python train.py --norm="rmsnorm" --norm_eps=1e-05 --init="normal" --init_std_up=0.0312 --beta1=0.9 --batch_tokens=32768 --seq_len=512
Each number is 128 + 24 x the weight over its row's rms, rounded and kept within 0 to 255. Layers, rows and columns count from 0. The size above them is the row's rms in percent of the matrix's.

# layer 4 attention key, 256x256, rms 0.058, rows 52-104, columns 0-63
size [ 95  79  82  90  82  86  85  90  93  82  93  84 190 118 116 157 148 107  97 137 150 152  98  82 130  83 109  96  93  88  91  96  90 113 112 131  97 112 129  96  91 114 109 115  94  94  98  92  79  91 103 138  88]
[[135 121 148 139 161 140 145 110 140 187  99 118 107 145 173 104 104 134 151 140  90 149 143 120 146 158 160 153 137 129 112 103 123 127 170 128 112 172 120 107 182 103 125 124 118 120 162 124  77 161 111 112 136 119 111 112 108 140 125 133 179 110 105 172]
 [141 177  94  98 149 118 154 112 148 139 137 121 151 138 153 111 122 145 153  65 173 114 144 119 127 126 126 136 123 141 105 103 147  95 124 117 142 107 101 146 100 182 117 170 116 149 111 135 156 132 125 130 154  99 127 126 156 143 177 158 112 152 141 110]
 [161 138 145  99  88 159 137 155 107 192 111 127 128 173 121  86 139 166 116  92 145 103 118  98 105 153 145 140 154 131 112 119  56  76 167 125 137 122 143  93 125 143 164 115 104 138 158 144 126 156 122 118 147  87 131  97 122 149 126 124 173 166 139 118]
 [152 145 142 130 167 117 114 135  99 202 129 108 117 123 137 123 118 129 104 156 100 188 119 121 112 157 106 102 152  92 114 151 131 146 119  97 138 114 142 101 167  99 124  91 101  82 151  99 143 143 110  91 124 111 134 115  80 111 131 146 138 134 123 121]
 [109 103 142 148 111 159 127 151 115 121 136  95 120 160 124 145 137 153 130 116 135 215 104 163 130 120 136 104 163 142 104 155 133 158 169 127 136 126 160  99  74 131 152 132 166 141 135 120 127 121 134 151 125 132 147  99 120 100 166  77 107 166  92 112]
 [130 125 126 110 135  98  88 146 116 170 144 112 127 139 134 115 137 136 133 103 154 100 129 130 130 137 165 164 170 116 154 128  92 117 104 141 152 113 157 133 125 102 143 152 129 155 148 175 105 136 130 137 151 143 131 108 140 128 166 137 117 162 130 122]
 [ 88 110 165 106 134 112 139 136 123 102 111 116 136 135 110 156 152 134 144 125 151 167 125 146 154 141 126 136 144 134 101  68 156 162 167 153 124 132 109 126 151  72 119 136 140 102  90  98 127 129 134 171 149  86 142 127 138 100 122  98  86 123 158 139]
 [128  98 130  91  86 130 140 126 149 118 108 133  94 159 126 104 144  87 134 133 123 144 116 157 157 149 112 129  91 122 125 135 117  76 129 132 140 155 117  85 121 151 137 126 125 154 158 135 175 128 185 150 139 155 116 133 105  94 100 171 121 160 147 108]
 [122 141 128 141 121 113 140 127 135 152 145  84 153 148 119  90 133 145 125 135 144 120 123 139 131 118 141 151 130 112 122 113 114 114 121 141 133 119 155 125 182 115 160 137 152 112 127 110  94 153  99 139 191  91 121 130 132 119 125 148 186 102 163 169]
 [119 150  85 139  89  98 117 101 129 126 109 120 143 117 136 107 124 119 136  90 155 109 124 130 114 102 152 167 156 133 125 124  70 133 123 113 121 109 117  90 136 106 157 119 146 149 130 119 138 164 129 121 157 177 149 141 153 120 156 141 129 139 113 117]
 [123  98 150 181 128 101 131 138 125  76 138 134 134 192 124 161 120 107  97 124 159 106 105 166 145 126 104 132 155 107 141 145 107 138 195 164 119 133 128 184 109 101 127 124 138 156 108 175 111 116 134 143 145 138 132 142  81 133 165 117 127 159 185 132]
 [141 129 162 165 101 154 123 130 164 108 126 175 137 125 128 153 122 166 106 144 131 147 152 143 141 142  97 103 164 134 120 127 127 124 150 171 126 126 179 121 138 128 113 117 173 117 117 113  92 137 100 141 169 133 136 186 136  95 137 143 115 141 132 111]
 [120 128 157 146 151 127 106 137 122 118 131 135 155 122 176 101 173 121 184 166 109 112 156 103 140  66  78 128 119  87 125 183 142  90  87  80 105 115 155 121 104 118 152 100 132 119 184 108 152 109 160 150 157 121 108 144 109 143 131 105 162 111 139 127]
 [126 124 106 112  98 132 162 108 125 145 144 114  86 135  99 185 108 155  51 103 149 151 107 159 116 163 162 121 146 172 132  88 118 153 172 151 152 170 116 134 147 118 103 149 104 145  78 124 113 129 106  92 109 140 158 118 152  98 139 146  74 136 112 126]
 [143 135 107 117  95 123 146 101 128 151 136 104 132  95  82 173  78 121  82  84 150 156 107 146 134 203 162 145 122 153 143 105  92 172 167 152 143 153  88 127 161 178 110 138 134 131  79 150 120 161 106 102 112 140 144 132 134 130 106 154 113 138 108 157]
 [129 143 146 145 142 127 118 136 125 118 105 158 151 159 163 114 160 126 190 140 114 122 176 117 143  97  97 122 103  95 140 192 144 104  79 116  98 106 106 104 131 106 148 110 140 102 173 138 123  96 141 122 139 131 108 108 101 124 104 131 175 105 124 133]
 [137 106 103 150  80 134 112 108 143 112 142 117 116 102  87 156 101 151  83  96 133 125 101 134 128 155 163 112 140 167 122 112 133 171 165 142 137 139 132 160 110 148  94 131 145 116 105 118 114 151 107 116  94 122 148 131 146 136 152 139 117 161  94 126]
 [120 170 108 136 152  99 130 124 134 155 145 147 132 120  69 176 109 120 109  83 152 108 105 145 139 159 161 118 102 113 121 110 140 144 125 144 131 133  67 113 177 169 120 140 160 129 110 159 115 121 140  85 106 155 126 138 139 138  72 131 114 130 115 136]
 [122 117  95 101 152 144 124 117 131 152 123 103 149  95 101 152  71 145 103  61 144 139 115 120  89 160 165 129 146 124 111 145 101 148 140 159 139 127 115 154 155 162  95 134 126 156  98 160  88 148 123 126 107 142 155 172 160 155 135 110  98 152 123 138]
 [117  93 145 135 142 131 126 148 129 117 124 138 133 147 206  82 164 113 183 176 120 100 156 116 133  80 118 137 116  83 126 135 120  97 106  89 104 126 163 106  85 117 154 102 116 130 167 134 144 105 157 155 147 141 129 135  88 152 126 122 148 108 153 112]
 [122 121 151 139 159 134 124 152 125  97 109 131 140 131 178 107 156 106 208 165 112 117 165 122 129  77  97 135 105  68 144 141 135 103  97  87  99 101 135 100 111  87 155 105 134 105 173 148 136  94 146 136 175 165 130 138  99 138 116 109 151 120 151 117]
 [134 124 120 108  88 112 148 121 134 151 140 109 120 115  86 156  83 142  65  87 151 124  71 126 134 162 169 121 141 179 133  93 107 153 148 177 153 143 113 139 133 159  98 141 128 148  94 123 126 147 116 122 113 103 137 126 130 118 135 126  97 141 112 126]
 [142 174  88 111 108 122 128 113 118 185 106 119  94 124 113  84  94 169  62  98 144 143 133 107 103 177 172 151 120 128 122 123 111 162 129 160 153 121  95 136 162 147 103 160  95 128  94 176 132 152 122 125  86 150 138 115 137 167 113 144 103 166 123 152]
 [122 139 102 118 123 130  99 135 132 168 138  66 128  63  84 133 109 162  98 159 136 184 124 131 122 146 147 120 108 123  98 136 119 125 148 114 160 142 150 146  65 178 136 133 110 114 118  96 122 146 123 131 117 128 119 160 139 149 135 148  60 158 160 145]
 [134 140 108 128 112  91 144 110 130 131 135 129 124 124  66 159 116 141  44  77 151 131  95 109 144 165 166 148 152 167 129 118 120 130 155 155 143 137 115 137 178 138 104 152 118 119  89 104 116 144  77 124 119  93 130 143 150 102 135 143 107 129 131 132]
 [108 128 116 173 144 133 164 126 106 167 138  91 136  88  82 154 125 156 104 119 152 113 125 132 101 126 159 115 147 128 107 144 164 169 131 106 132 124 135 124  91 114 137 156 141 157  99 112 103 145 152 127  65 129  86 118 167 135 151 125 149 130 113 138]
 [156 170 108 122 115 137 131  96 106 133 165 123 126 137  67 150 101 146  69  94 148 144  95 125 114 142 136 142 123 135 128 121 115 130 187 180 151 132 112 130 156 157 118 150 143 160  69 137 113 149 127 110 103 118 121 121 160 127 128 155 112 143 113 142]
 [136 165 154 148 129 125 132 123 119 142 123 160 100 144 123 100 135 105 160 172 139 104 131 129 125  97  94 100 101 119 102 114  97 101 110 109 109 144 135 142  84 117 176 120 121  68 160 135 174  98 109 127 163  97 145 119 100 128 121 189 146 130 133 160]
 [106 159 122 145 174 113 149 128 119 149 134 122 139 102  64 135 148 137  71  86 179 131 100 150 123 145 136 127 139 156 118  77 131 131 144 139 148 157  96 133 166 170 115 175 134 120  60 116  94 135 132 131 124 116 154 151 154 124 128 132 116 131 152 152]
 [ 84  86 138 120 101 130 145 119 132 114 124 109 110 141 129 131 153 148 109 111 137 149  85 167 128 141 151 168 168 134 166  91 103 117 141 182 185 151 103 141 186 103 138 153 163 163 136 161 131 108 160 163 120 109 126 121 121 126  95 133 132 148 144 135]
 [139 163 116 133 142 109 113  95 123  92 143 165 158 135 145 134 149 121 131 134 175 109 128 109 136  89 101 114 149 116 118 127 149 136 128 176 129 131 139 138 153 117 128 118 168 107 118 145 109 133 108 110 158 158 128 125 143 127 109 123  95 156 103 154]
 [130 138 106 108  66 147 133 147 156 155 136 127 143 149 143 121 153 120 110  83 114  83 106 117 128 144 124 166 117 159 153 102 124 126 172 165 118 129 103 117 115 169 112 145 144 171 104 156 133 129 126 156  88 138 111 111 160 109 149 142 114 143 116  97]
 [152 104  94 105  95 115 110  85 127 152 158 116  92 116  80 144 122 127 133 117 138 128 142 112 124 147 150 151 142 130 124 100 154 149 170 136 134 164 129 142 107 134 140 163 130 142  75 100 151 142 103 154  97 118 136 136 156 140 125 122 118 130 101 104]
 [105 100 143 126 148 154 128 151 123 142  90 120 124 115 158 103 164 133 190 181 109 120 189 158 111 112 124 136  90 124 137 185 128 118 109 107  85 147 136 121  87 116 155 104  99 148 138 142  94 100 153 136 148 140 114 128 144 130 118 105 145 129 114 116]
 [108 144 165  91 127 128 134 145 143  81  90 129 107 153 155  96 121 118 176 188 125 130 158 155 130 128 125 143 124 107 119 133 134 111 147 104 141  95 159 114 125 103 152 103 129 132 169 143 127 117 143 146 198 112 121  94  71 149 113 139 137 104 193 122]
 [119 103 153 129 169 144 128 157 126 125 111 138 144 138 167 112 140 113 181 173 102 128 140 130 130  90 112 120 129 103 123 152 140 136  88 107 109 107 146 113 137 106 145  83 108 131 183 136 119 127 166 132 136 145 102 124 100 131 130 106 163 130 130 127]
 [115 121 126 140 119 158 118 128 152 112 171 159 131  99 117 121 141 119  87 168 114  74 110 114 166 133 113 118 144 137 146 114 128 106  98 151 128 118 107 148 135 161 106 118 134 137 117 143  95 125 127 110 118 102 151 143 115 148 104 167 111 150 140  93]
 [116 127 124 132 111 125 128 109 150 144 128 138 100  97  88 157 139 145  94 113 137 163 111 134 128 156 151 123 163 166 122 109 150 162 150 185 148 122 119 118 170 160 121 161 154 139  93 119 107 158 103 130  94 127 142 139 138 111 119 110 106 142 120 122]
 [117  93 170 161 158 127 130 133 119 116 116 110 138 155 171 105 169 115 209 134 107 124 138 123 136  96 110 104 124 109 112 138 140 109 107  91  94 129 146 127  84 105 145 115 126 118 156 137 143 108 150 131 131 135 116 134 130 138 155 101 165 126 121 117]
 [128 171 105 128 126 124 116  75 152 131 146 126 101 171 129 109 116 146  80 136 168 120 144 119 150 177 119 118 136 167 114 124 106 159 166 169 134 166 112 113 159 164 111 162 127 128 104 151 123 144 123 105 145 102 166 120 119 133 130 164 100 111 124 124]
 [141 139 135 141 167 116 102 131 132  83 130 136 160 147 157  89 139 127 156 133 181 139  92 114 124  64  99 101  84  96 134 167 144 124  98 106  98 148 141 119  96 110 155 125 140 116 129 113 126  92 111 111  92 163 131 145 151 162 125 136 148 153 122 152]
 [ 85 140 105 129  97  84 149  90 122 125 150 112 135 121 101 148 111 143 106  77 177 122 114 135 133 180 132 136 143 153 130 116 100 133 131 131 144 138 112 112 161 156 123 166 140 154  73 135 140 135 122 155 116 105 144 124 144 109 155 161 117 133 116 123]
 [108 105 145 111 140 121 114 147 106  86 125 145 121 110 152 147 162  82 214 150 139  94 153 123 134 112 124 128 116 137 133 126 140 128  84  85  84  74 136 112 111 106 129 119 123 119 155 114 133 121 125 145 138 156 115 150 130 117 121  98 166 108 170 122]
 [ 99 121 149 149 174 134 117 143  78 140 112 108 129 143 183 113 145 124 200 122 121 134 120 129 123  84 114 128 107 104 124 162 158 138 128 105 108 111 143  97 125  65 177 110 128 116 180 133 133 102 131 132 120 130  93 135 106 121 106 144 166 114 108 124]
 [ 84 145 141 162 119 123 152 122 122 152  98 117 119 136 175 148 145 135 135 129 129 164 141 138 142 115 110 113 133 130 136 166 201 138 105 130  81 114 119 110 155  50 111 102 127  98 133 130 131 119 126 130 112  89 108 136 161 124 132 129 132 128 172 103]
 [118 132 147  96 102 142 109 121 115 139 142 108 112 163 138 158 142 141 201  85 154 155 125 135 109 127 139 114 110 112 136 160 150 115 165 161 149 132 148  84 112 159  98 141 163 151 160 131 126 160 137 112 159 120 144 120 142 107 138 117 128 183 125 115]
 [113 103 170 157 160 139 120 154 152 121 115 128 113 143 157 137 140 106 204 136 123 134 141 164  97  87  88 106 130  96 123 137 151 100 115 106 134 130 141 132 133 109 136 128 150 114 157 135 118 128 121 157 162 127  73 143 100 113 127 142 163  98 125 145]
 [132 116 136  60 123 157  98 131 134 172 111 125 137 112 119 101 147 159 106 112 125 141 117 100 101 162 166 158 135 107 107 133 150 122 106 109 148 134 133 140 137 117 126 176  65 150 114 114 130 116 157 117 118 130  87 112 121 142  90 113 147 126 123 121]
 [159  84 110 126 111 139  86 133 138 117 150 128 150 122 110 110 126 122 147 159 138 116 102 125 137 111 107 152 158 145 118 113 103 135 141 146 172 164 118 182 130 147 144  98 127 113 137  93 124 131 119 159 110 112 131 114 120 146 124 146 110 151  99 156]
 [121  75 102  55 140 138  74 131 128 129 117 114 123 139 142 159 115 108 151 105 200 103 146 118 160  98 119 128 157 110 114 139 114 166  82  89 116 104 136 117 129  97 104 143 149 106 131 136 112 130 175 121 114 118 143 153 106 140 143 103 103 135 117 110]
 [153 138  91 126 115 145 140 115 113 114 179 119 103  91  68 125  73 149  63 133 143 140 100 117 103 144 131 117 124 158  96 128 137 163 177 143 145 155 120 164 128 139 127 172 151 113  73 128 135 129  88 124 130 104 131 131  91 138 105 137  90 149 139 137]
 [130 123 188 112 164 136  97 148 127 124 110 157 142 152 192  86 150 122 212 165 103 119 162 106 141  99 101 132  88  93 138 152 130 123  98  90 103  81 149 104 102 116 160 121 114 102 195 132 132 109 140 141 159 105 132 136 112 120 134 117 166 113 152 135]
 [118 126 146 131 136 125 154 152 104 123 105 159 114 138 167  95 132 120 178 163 136 100 116 139 102 104  95 124 122 113 128 138 126 117 143 104 111 132 140 140 119  96 167  95 130 146 130 155 158  87 144 149 158 112 140 141  54 134 134 128 188 136 170 110]]
# layer 4 attention query, 256x256, rms 0.0612, rows 53-104, columns 0-63
size [ 84  92  93  88  91  97 101  92  89 102  90  71 182  71 115  85  80  68 101 103 102  93  72 103  88 103  92  87  87  90  90  93  95 100  95 104  94 102  90  94  97  98  96  96  99 104  94  82  95  95  96  89]
[[ 94 106  98 136 122  76 148 125 121 123 139 132 129 119 146  91 170  51  87 121 160 114  57 163 131  99 130 155 126 110 113 117 143 121 114 121 172  69 156 112 149 135 153  81  85 104 188  89  77 144 109 116 114 117 136 115 136 150 121 126 130 197  87 130]
 [138 123  91 144  94  91 136  81  96  99 176 139 122  94 114 136 148 125 130 131 140 103 184 181 121 132 151 103 125 119 151 104 145 146 108 112 146  84  51 118 156 131 142 110 144 105 122 107 124 116 112 140  80 131 138  90 153 125  73  89 142 102  94 138]
 [155 138 126 118 106 135 117 152 101  97 117 121 114 140 123 137 127 148 146 133 109  85 147 120 140 123 141 139 113 170 141 101 123  83 132  90 113 144 121 111 106 160 120 145 133 144  87 149 129 119 126  92 105 129  79 140 189 136  61 110 135 127 153 126]
 [118 115 118 144 117 113 120 144  83 117 118 127 127 113 118 125 117 152 132 112 133 112 109 160 139 147 145 183 140 102  81 104  83 132  96 100 148 119 107 128  36 142 139 150 103 128 120 109 119 114 104 125 106 145 158  98 130 109 138 133 114  60 149 163]
 [105 127 140 159 117 107 133 131 146 117 122 140 118  62 138 148 142 124 115  84 152 155 158 169  91  92 132 155 114 125 105 140 142 164 127 128 109 115 113 105 162 110 165 147 129 132 132  79  89  90 100 123 136 133 116 136 124 196 114 120 146 144 135 123]
 [125 164  96 162 156  87 139 149 108 165 119 116 130 127 134 136 124 149 141 116  83 140  88 163 138 126 143 171 138 129 164 130 114 102 106 108 121 155 117 145  69 111 104 145 125 125 139 123 110 169 114 144 106 140 115 138 146  89 148 168 135 152 124 118]
 [103  76 112 137 170 144 150 105 130 130 127 127 116 101 117 180 139 137 102 116 117 131 140 109  77 133 117 129 145 134 118 146 113 149 121 136 189 108 118 169  84 165 149 114 108 165  79 147 160  90 121 140 129 133 150 145  83 168 119 139 152  77 147 170]
 [143 161  88 125 104 127 135 104 116 133 130 125 135 134 160 133 132 136 117  64 140 139 196 123 169  97 154 113  90 169 130 142 122 104 136 124 109 110  99 131 190 135 141 151 153  94 114 137 140 146 156 125  70 163  98 138 146 113  86 121 100 176 126 130]
 [159 116 107 160 106 112 148 118 167 149 144 122 148 120  87 108 171 127 120 130 118 129 106 156 134 151 136 170 109 140 125 118 151 107 121 169 137  81  71 140 155  84 116  98 145 162 131 101 102 102 101 149 148 136 121 139  99 145  99 133 123 124  80 113]
 [122 116 153 103 108 106 132 161 164 170 118 141 175 136 110 110 131 116 127 101 139 154 143 171  98 118 102 131 149 126 158 157 109 167 122 150 122 117 155 144 116 129 111 165  93  86 118  51 112 115 126 116 154 123 153 124 105 169 140 135 133 168 146 139]
 [138 149 119 118 118  95 163 121 142 111 113 127 125 178 139 130 112 117 141  76 144 119 119 142 166 135 108 147 117 153 113 107  92 134 139 138 131 151 114  90 164 165 140 184 100  72 111 145 189 126 120 141  92 138 135 104 114 114 124 143 112 120 133 137]
 [ 93 142 124 172 124 142  80 151 107 140 125 163 147 108 144 142 143 125 158 165 105 109 176 129 159 101 125 160 111 103 133 162 147 105 140 116  65 109 141 149  90 100 167 122 110 146 153 130 137 130 154 149 149 139 127 133 127 128 132 119 115 160 158 149]
 [134 131  99 124  80 121 140 125 130 126 122  98  95 125  93 155  86 136 107  82 144 131  71 150 115 167 157 111 134 179 129  78 127 148 165 154 163 144 109 134 145 140 106 143 139 142  80 138 117 142 110 105 112 121 140 114 137 106 131 145  96 131 117 113]
 [134 135 137 108 133 140 100 127 130 133  97 190 108 171 117  97 164  92 162 137 133 172 150 109 149 115  86  85 109 126 116 126 104 141  96 111  96 137 122  93 124 157 161 109 142 107 163 105 139 116 142 140 126 102 122  91 143 131 103 120 113 139 107 115]
 [128 172 154 129 125  87 100 111 150 134 146 170 167 146 148 127 191 113 144 143 145 158 128  95 119 115 116 120 121 134 131 167 164 113 162 123  98 107 112 141 155 106 141  97 122 130 156 121 124 129 189  68 111 128 134 123 155 109 116 128 145 143 141  94]
 [121 119 136 131 144 122 168 160 156 136 124 126 126 141 130 116 143 121 110  90 153 166 103 134 150 222 150 129  98 103 143 106 130 164 118 169 145 145 121 146 128 110 136 136 157  97 120 163 126 143  88 131  91 148 132 119 131  77 105 121 120 121 143 134]
 [139 137 158 130 161 133 135 118 111 178 109 107 120 152 118 117 174 130 111 124 171 158 104  91 111 137 128 106  85 136 124 119 136 118  99 119 157 145 112 112 161  76 139 127 138 136 168 170 126 119 167 126 134 146 163 115 178 130 111 117  92 118 102 128]
 [130 102 158 136 152  87 122 140 113 139 114 171  94 136 136 118 158 135 132 142 137 140 121 106 145  88  99  58 112  92  98 136 104 139  79 105 173 134 106 101 146 105 159 112 139  82 143 154 147  84 128 136  96 142 142 135 119 114  83  90 133 136  95 146]
 [115 116 141 131 139 115 127 142 114 102 120 128 152 115 143 119 135 121 161 162 110 118 160 107 126  75 103 173 106  78 122 167 138 126 105 105 115  96 165 127 122 124 138 104 106 139 157 112 158 109 146 150 161 124  98 140 107 155 142 151 178 114 171 127]
 [154 131 160 143 161 115 109 129 153 135 135 195 153 140 134  66 157 135 167 146 126 129 132  78 144  80  78 122  98 110 114 159 137  88 125 122 123 133 127 142 126 106 160 174 120 128 161 147 183  98 151 144 116 118 142 118 111 112 125 127 142 115 166 151]
 [107 111  72  92  87 125 149 136 110 134 136  91  99 115  95 147  73 139  70 116 152 147  96 179 171 177 195 113 153 143 139 120 106 153 148 140 140 151 137 132  99 138 121 157 143 110  68 123 117 154  82 154 102 111 157 122 149 102 108 128  88 122  88 146]
 [120 161 159 144 121 134 109 142 103 155 146 149 144 101 121 190 117 143 116 148 149 120 154 129 103 109 112 123  97 134 133 120 154 125 131 126  99 153 133 106 181 126 120 143 151 156 105 133 121 114 129 121 168 160 137 115 162 127 139 114 134 133 122  67]
 [159 109 137 114 126 140 155 140  97 117 103 102 105 161 124 133  97 121  94 100 157 129  88 141 153 156 139 139  99 120 114  94 134 127  96  80 141 127 208  97 147 196 144 105 111 117  95 107 103 134  78 148 126 114 140 112 129 108 131 116 127 128 157 135]
 [162 127  89  93  51 108 123  89 130 145 145 101 142 123 109 122 125 144  81 105 159 130 117 166 115 165 159 127 144 185 121  98  99 146 146 138 134 130 128 140 118 144  75 134 119 117  90 126  90 132 111 118 107 104 134 120 162 116 140 139 103 155 103 114]
 [119 107 137 127 115 148 113 161 155 101  98 171 117 156 146 166 111 134 133 105 139 175 104 154 165 107 122 107 108 133 140 145 104 105 125 168 152 192 127  97 155 136 123 125 137 121 135 109 113 134 166 131 164 154 134 156 128 133  96  99 130 129 137  99]
 [134  91  98 132 134 107 134 114 117 169 140 133 160 122 111 168  93 126  91 128 149 114 160 128 169 127 170 132 125 147 149 118 122 127 150 158 119  96 158 108 153 150 123 102 142 161  97 118 113 117 117  83 143 130 139 112 158 150 120 127 130  87  65 128]
 [134 144 149 128 131 136 121 120 140 137 122 110 128 140 155 132 145 120 146 137 115 161 113 119 118 134 141 170 137 119 142 117 121 127 103 128  92 111 121 128 122 126 153 127  98  99 137 136 144 145 149 158  82 135 158  76 109 161 126 138 117  98 169 111]
 [130 131  91  94  91  78 101 133  97 182 118 118 146 129 117 127 105 142 101 146 144 147 122 166 163 156 150 136 131 159 158 103 120 115 125 151 126 164 143 158 128 110  71 149 112 147 129 134  95 150 143 108 116 154 134 113 134 127 108 145 106 154  90  90]
 [142 120  95 122 143  66 156 110 151 148 137 132 100 106 131 140 108 140 111 130 101 173 127 126 110 139 140 120 127 156 123 153 128 182 139 108 140 110 121 162  91 122 146 171  94 128  91 145 167 135 141 129 121 125 161 130 120 158 133 137 145 137 168 133]
 [113 162 133 149 154 123 113 126 120 171 131 120 146 146 120  96 115 102 130 121 153 135 138 139 118 113 116 153 119 123 125 118 178 117 117 126  88  88 107 127 170 108 105 133 124 113 113 133 103 109 126 122 123 108 139 118 152 111 148 121 137 127  99 110]
 [103  96  89 160 147 110 138  77 120 133 145 128  79 109 144 147 149 141 102  95 158 150 101 145 152 127 140 153 153 118 112 170  78 149 119 138 152  81 106 130 122  90 156 128 115 147 146 121  86 126 111 182  73 111 146 137 155 120 120 167 130  90 102 142]
 [141  99 153 145 174 132 164 146 125 113 127 146 112 125 139 118 111 151 152 156  86 120 145 101 160 175 159 139 131 145 160 128  93 122 117 166 165 113 168 167 144 118 148 116 120 169 138 150 126 148 119 160 156 128 162 157 144 115 119 109 156 114 139 138]
 [106 177 175 190 152 138 114 171 112 128 130 107 177 132 178 139 132 134 161 100 153 166 113 106 112  49 122 140 117  88 128 177 148  99 103 121 143 124 100 122 149 112 136  90 157 131 133 117 127 161 147 103 141 139 123 114 110 118 101 117 148 128 164 112]
 [154 114 122 128 142  97 124 123 139 133 148 183 154 135 185 152 143 131 132  94 118 109 124 136  90  73  98 101 172 101 105 118 126 128 139 104 108 121 139 152 161 180 164 117 142  91 136  93 193 151 113  90 105 144 148 154 111 178 131  91 144 136 179 149]
 [163 163 132 125 120 131 103 128 175 150 138 192 100 123 159 122 120 144 138 142 106 123 143  93 140  74 100  86 149  93 103 145 136  84 107  72  88 124 113  99 127 138 122 159 138 136 149 149 170 110 151 109 114 134  87 136 143 127 132 131 135 112 162 120]
 [141 107 124 120 146  99 148  74 153 117 113  85  98 130 147 122 148 131 104 120 129 128 111  99 144 151 152  97 153 130 142 110 130 141 114  88 138 116 116 142 138  90  99 108 124 105 147 130 162 144 118 133 130 122 166 107 171  97 152 132  97 128 118 143]
 [145 107 111 150 160 110 134 129 112 150 127 108  88 116 141  98 112 188 114 108 118 128 127 126 153 203 165 135 132 169 140 101  90 154 109 156 149 152 146 137 113 127 121 175 118 131 115 172 130 146 108 140  72 165 146 119 152  87 121 135  93 120 142 142]
 [ 89 152 136 113 139 163 116 168 164  91 145 182  96 106 173 114 127 118 148 111 102 141 128 121 143 104 108 148 164 126 120 168 111 130  94 103 142 112 103 107  89 107 160 110 132  93 167 140 122 110 153 131  97 136  97 124 105 117 136 100 172 103 141 127]
 [123 144 113 165 158 110 130 109 143 118 136  92 138  85 172 155 154 124 120 102 119 139 122 124  96 136 164 158 121 178 139 100  86 168 137  92 148  97 124 138 159 136 105 124 140 162 118 103 150 102  87  94 112 158 149 113 156 148 116 110 100 107 155 101]
 [141 139 112 164  99 167 101 116 139 133 152 105 128  92 119 119 134 163 129  89 182 119 143 139 112 180 147 135 124 109 129 134 104 160 106 112  96 105 127 122 148 128 105 169 132  91 112 155 134 111 149 158 109 106 133 125  80  94 134 118 141  86 134 150]
 [ 93  85 114 132 113 129 131 113 144 143 106 121 141 143 105 131 154 156 101 137 137 174 112 142 105 139 131 139 132 172 161 111 140 173 129 155 170  89  70 146 131 115  84 116  84  98  92  97 123 116 103 130 126 120 130 144 103 150 139 132  83 147  91 119]
 [101 155 134 146 155 113 126 101 165 117 133 146 147 121 133  61 165 156 150 145 119 134 127 132 177 154 114 106 109 121 139 152 179 107 138 144 101 169 121 148 125  99 133 157 154 127 173 134 134 161 130 130 115 126 125 158 114  83 164 127 136 131 112 144]
 [147 138 138 102 126 134 124 154 137 127 131 167 123  88 115 140 108 110 139 167 110 153 141 146 120  87 114 140 101 101 133 137 119 129  94 130 137  99 117 146  88 111 148 112 146 127 134 149 169  77 127 115 124 106  92 144 124 136 105 101 142  66 185 137]
 [142 144 149  78 132 100 171 181 132 143 130 140 163 164 142  96 107  93 140 122  89 139  96 171 151 139 109 122 115 105 164 133 104  85 127 125 150 134 122 153  61 128  98 119 123 124 110 140 120 144 161 123 104 112  82 161 117 126 136 123 131 161 178 133]
 [147 118 115 159 160  81 143  84 118 108 101 158 137  89 133 121 130 133 144  86 150  99 168 166 115 157 164 141 132 128 102 122 123 140 112  98 138  95 115 141 136 173 179 181 144 136 122 119 139  94 120 101  99 146 133  92 140 121 132 112 179 111 156 168]
 [130 167 165 113 129 107 123 141 173 112 160 146 138 120 164 145 132  61 138 116 111 141  93 109 163  97  96 137 131  92 113 166 121 107 122 109 112 125 157 132 129 110 165 115 111  97 179 150 129 139 162 115 146 120 127 148  98 128 134 132 174 155 188 124]
 [140 145 113  95 141 133 134 167 116  87 144 144 131 147  98 162 111 123 142 159  93 102 147 161  84  88 116 112 150 104 142 158 151 113 131 132 131 170 165 159 148 140 129  55 135 145 123 112  98 126  93  83 139 135 157 142 115 126 144 104 131 126 142 133]
 [119 111 102 145 140 148 110 124 106 105 161 132  79 103 144 117  95 138 153 115 156 145 142 108 148 158 184 132 156 140  99 113 166 181 113 137 102 122 127 108 188 142 137 151 114 117 101 114 101  97 102 150 112 119 135 127 143 114 138 120 130 130 113 123]
 [122 152 100 143 143  69 143 104 125 132 150 155 156 116 139  94 112 127 139 147  94 154 105 169  93 103 146 145 120 112 110 119 151 120 120 122 114 159 136 111 113 151 127 164  90 150 135 111 109 153 103 130 120 112 100 137 109 128 154 145 166 108 137 117]
 [100 100 108 105 111 127 105 172 101 128 142 120 143 124  97 151 114 138 103 150 123 123  90 118 112 153 157 165 104 156 122  95  90 144 167 156 104 173 160 159 129 139  98 141  99 147  82  81 113 152 133 132 149 124 136 154 177 129  86 158 101 130 109 121]
 [124 113  98 184 133 100 151 107 136  82 124 135 143 140 125 111 168 150 130 132 102 108 154 154 133 134 156 141 112 112 120 134 129 116 126  99 108 104 117 138 161  84 134 147 144 107 169 150 117 132 102 134 119 126 137 115 116  96  76 114 162 131 103 135]
 [109 115 146 140  92 118 101 148 116 155 115 133 120 141 140 143 157 133 121 130 125 154 119 115 120  98 132 152 138  84 165 159 106 153 105 119 114  93 102 152 163  85 144 106 143 111 155  69 138 121 138 134  90  84 108 142 116 108  73 131 154 151 113 117]]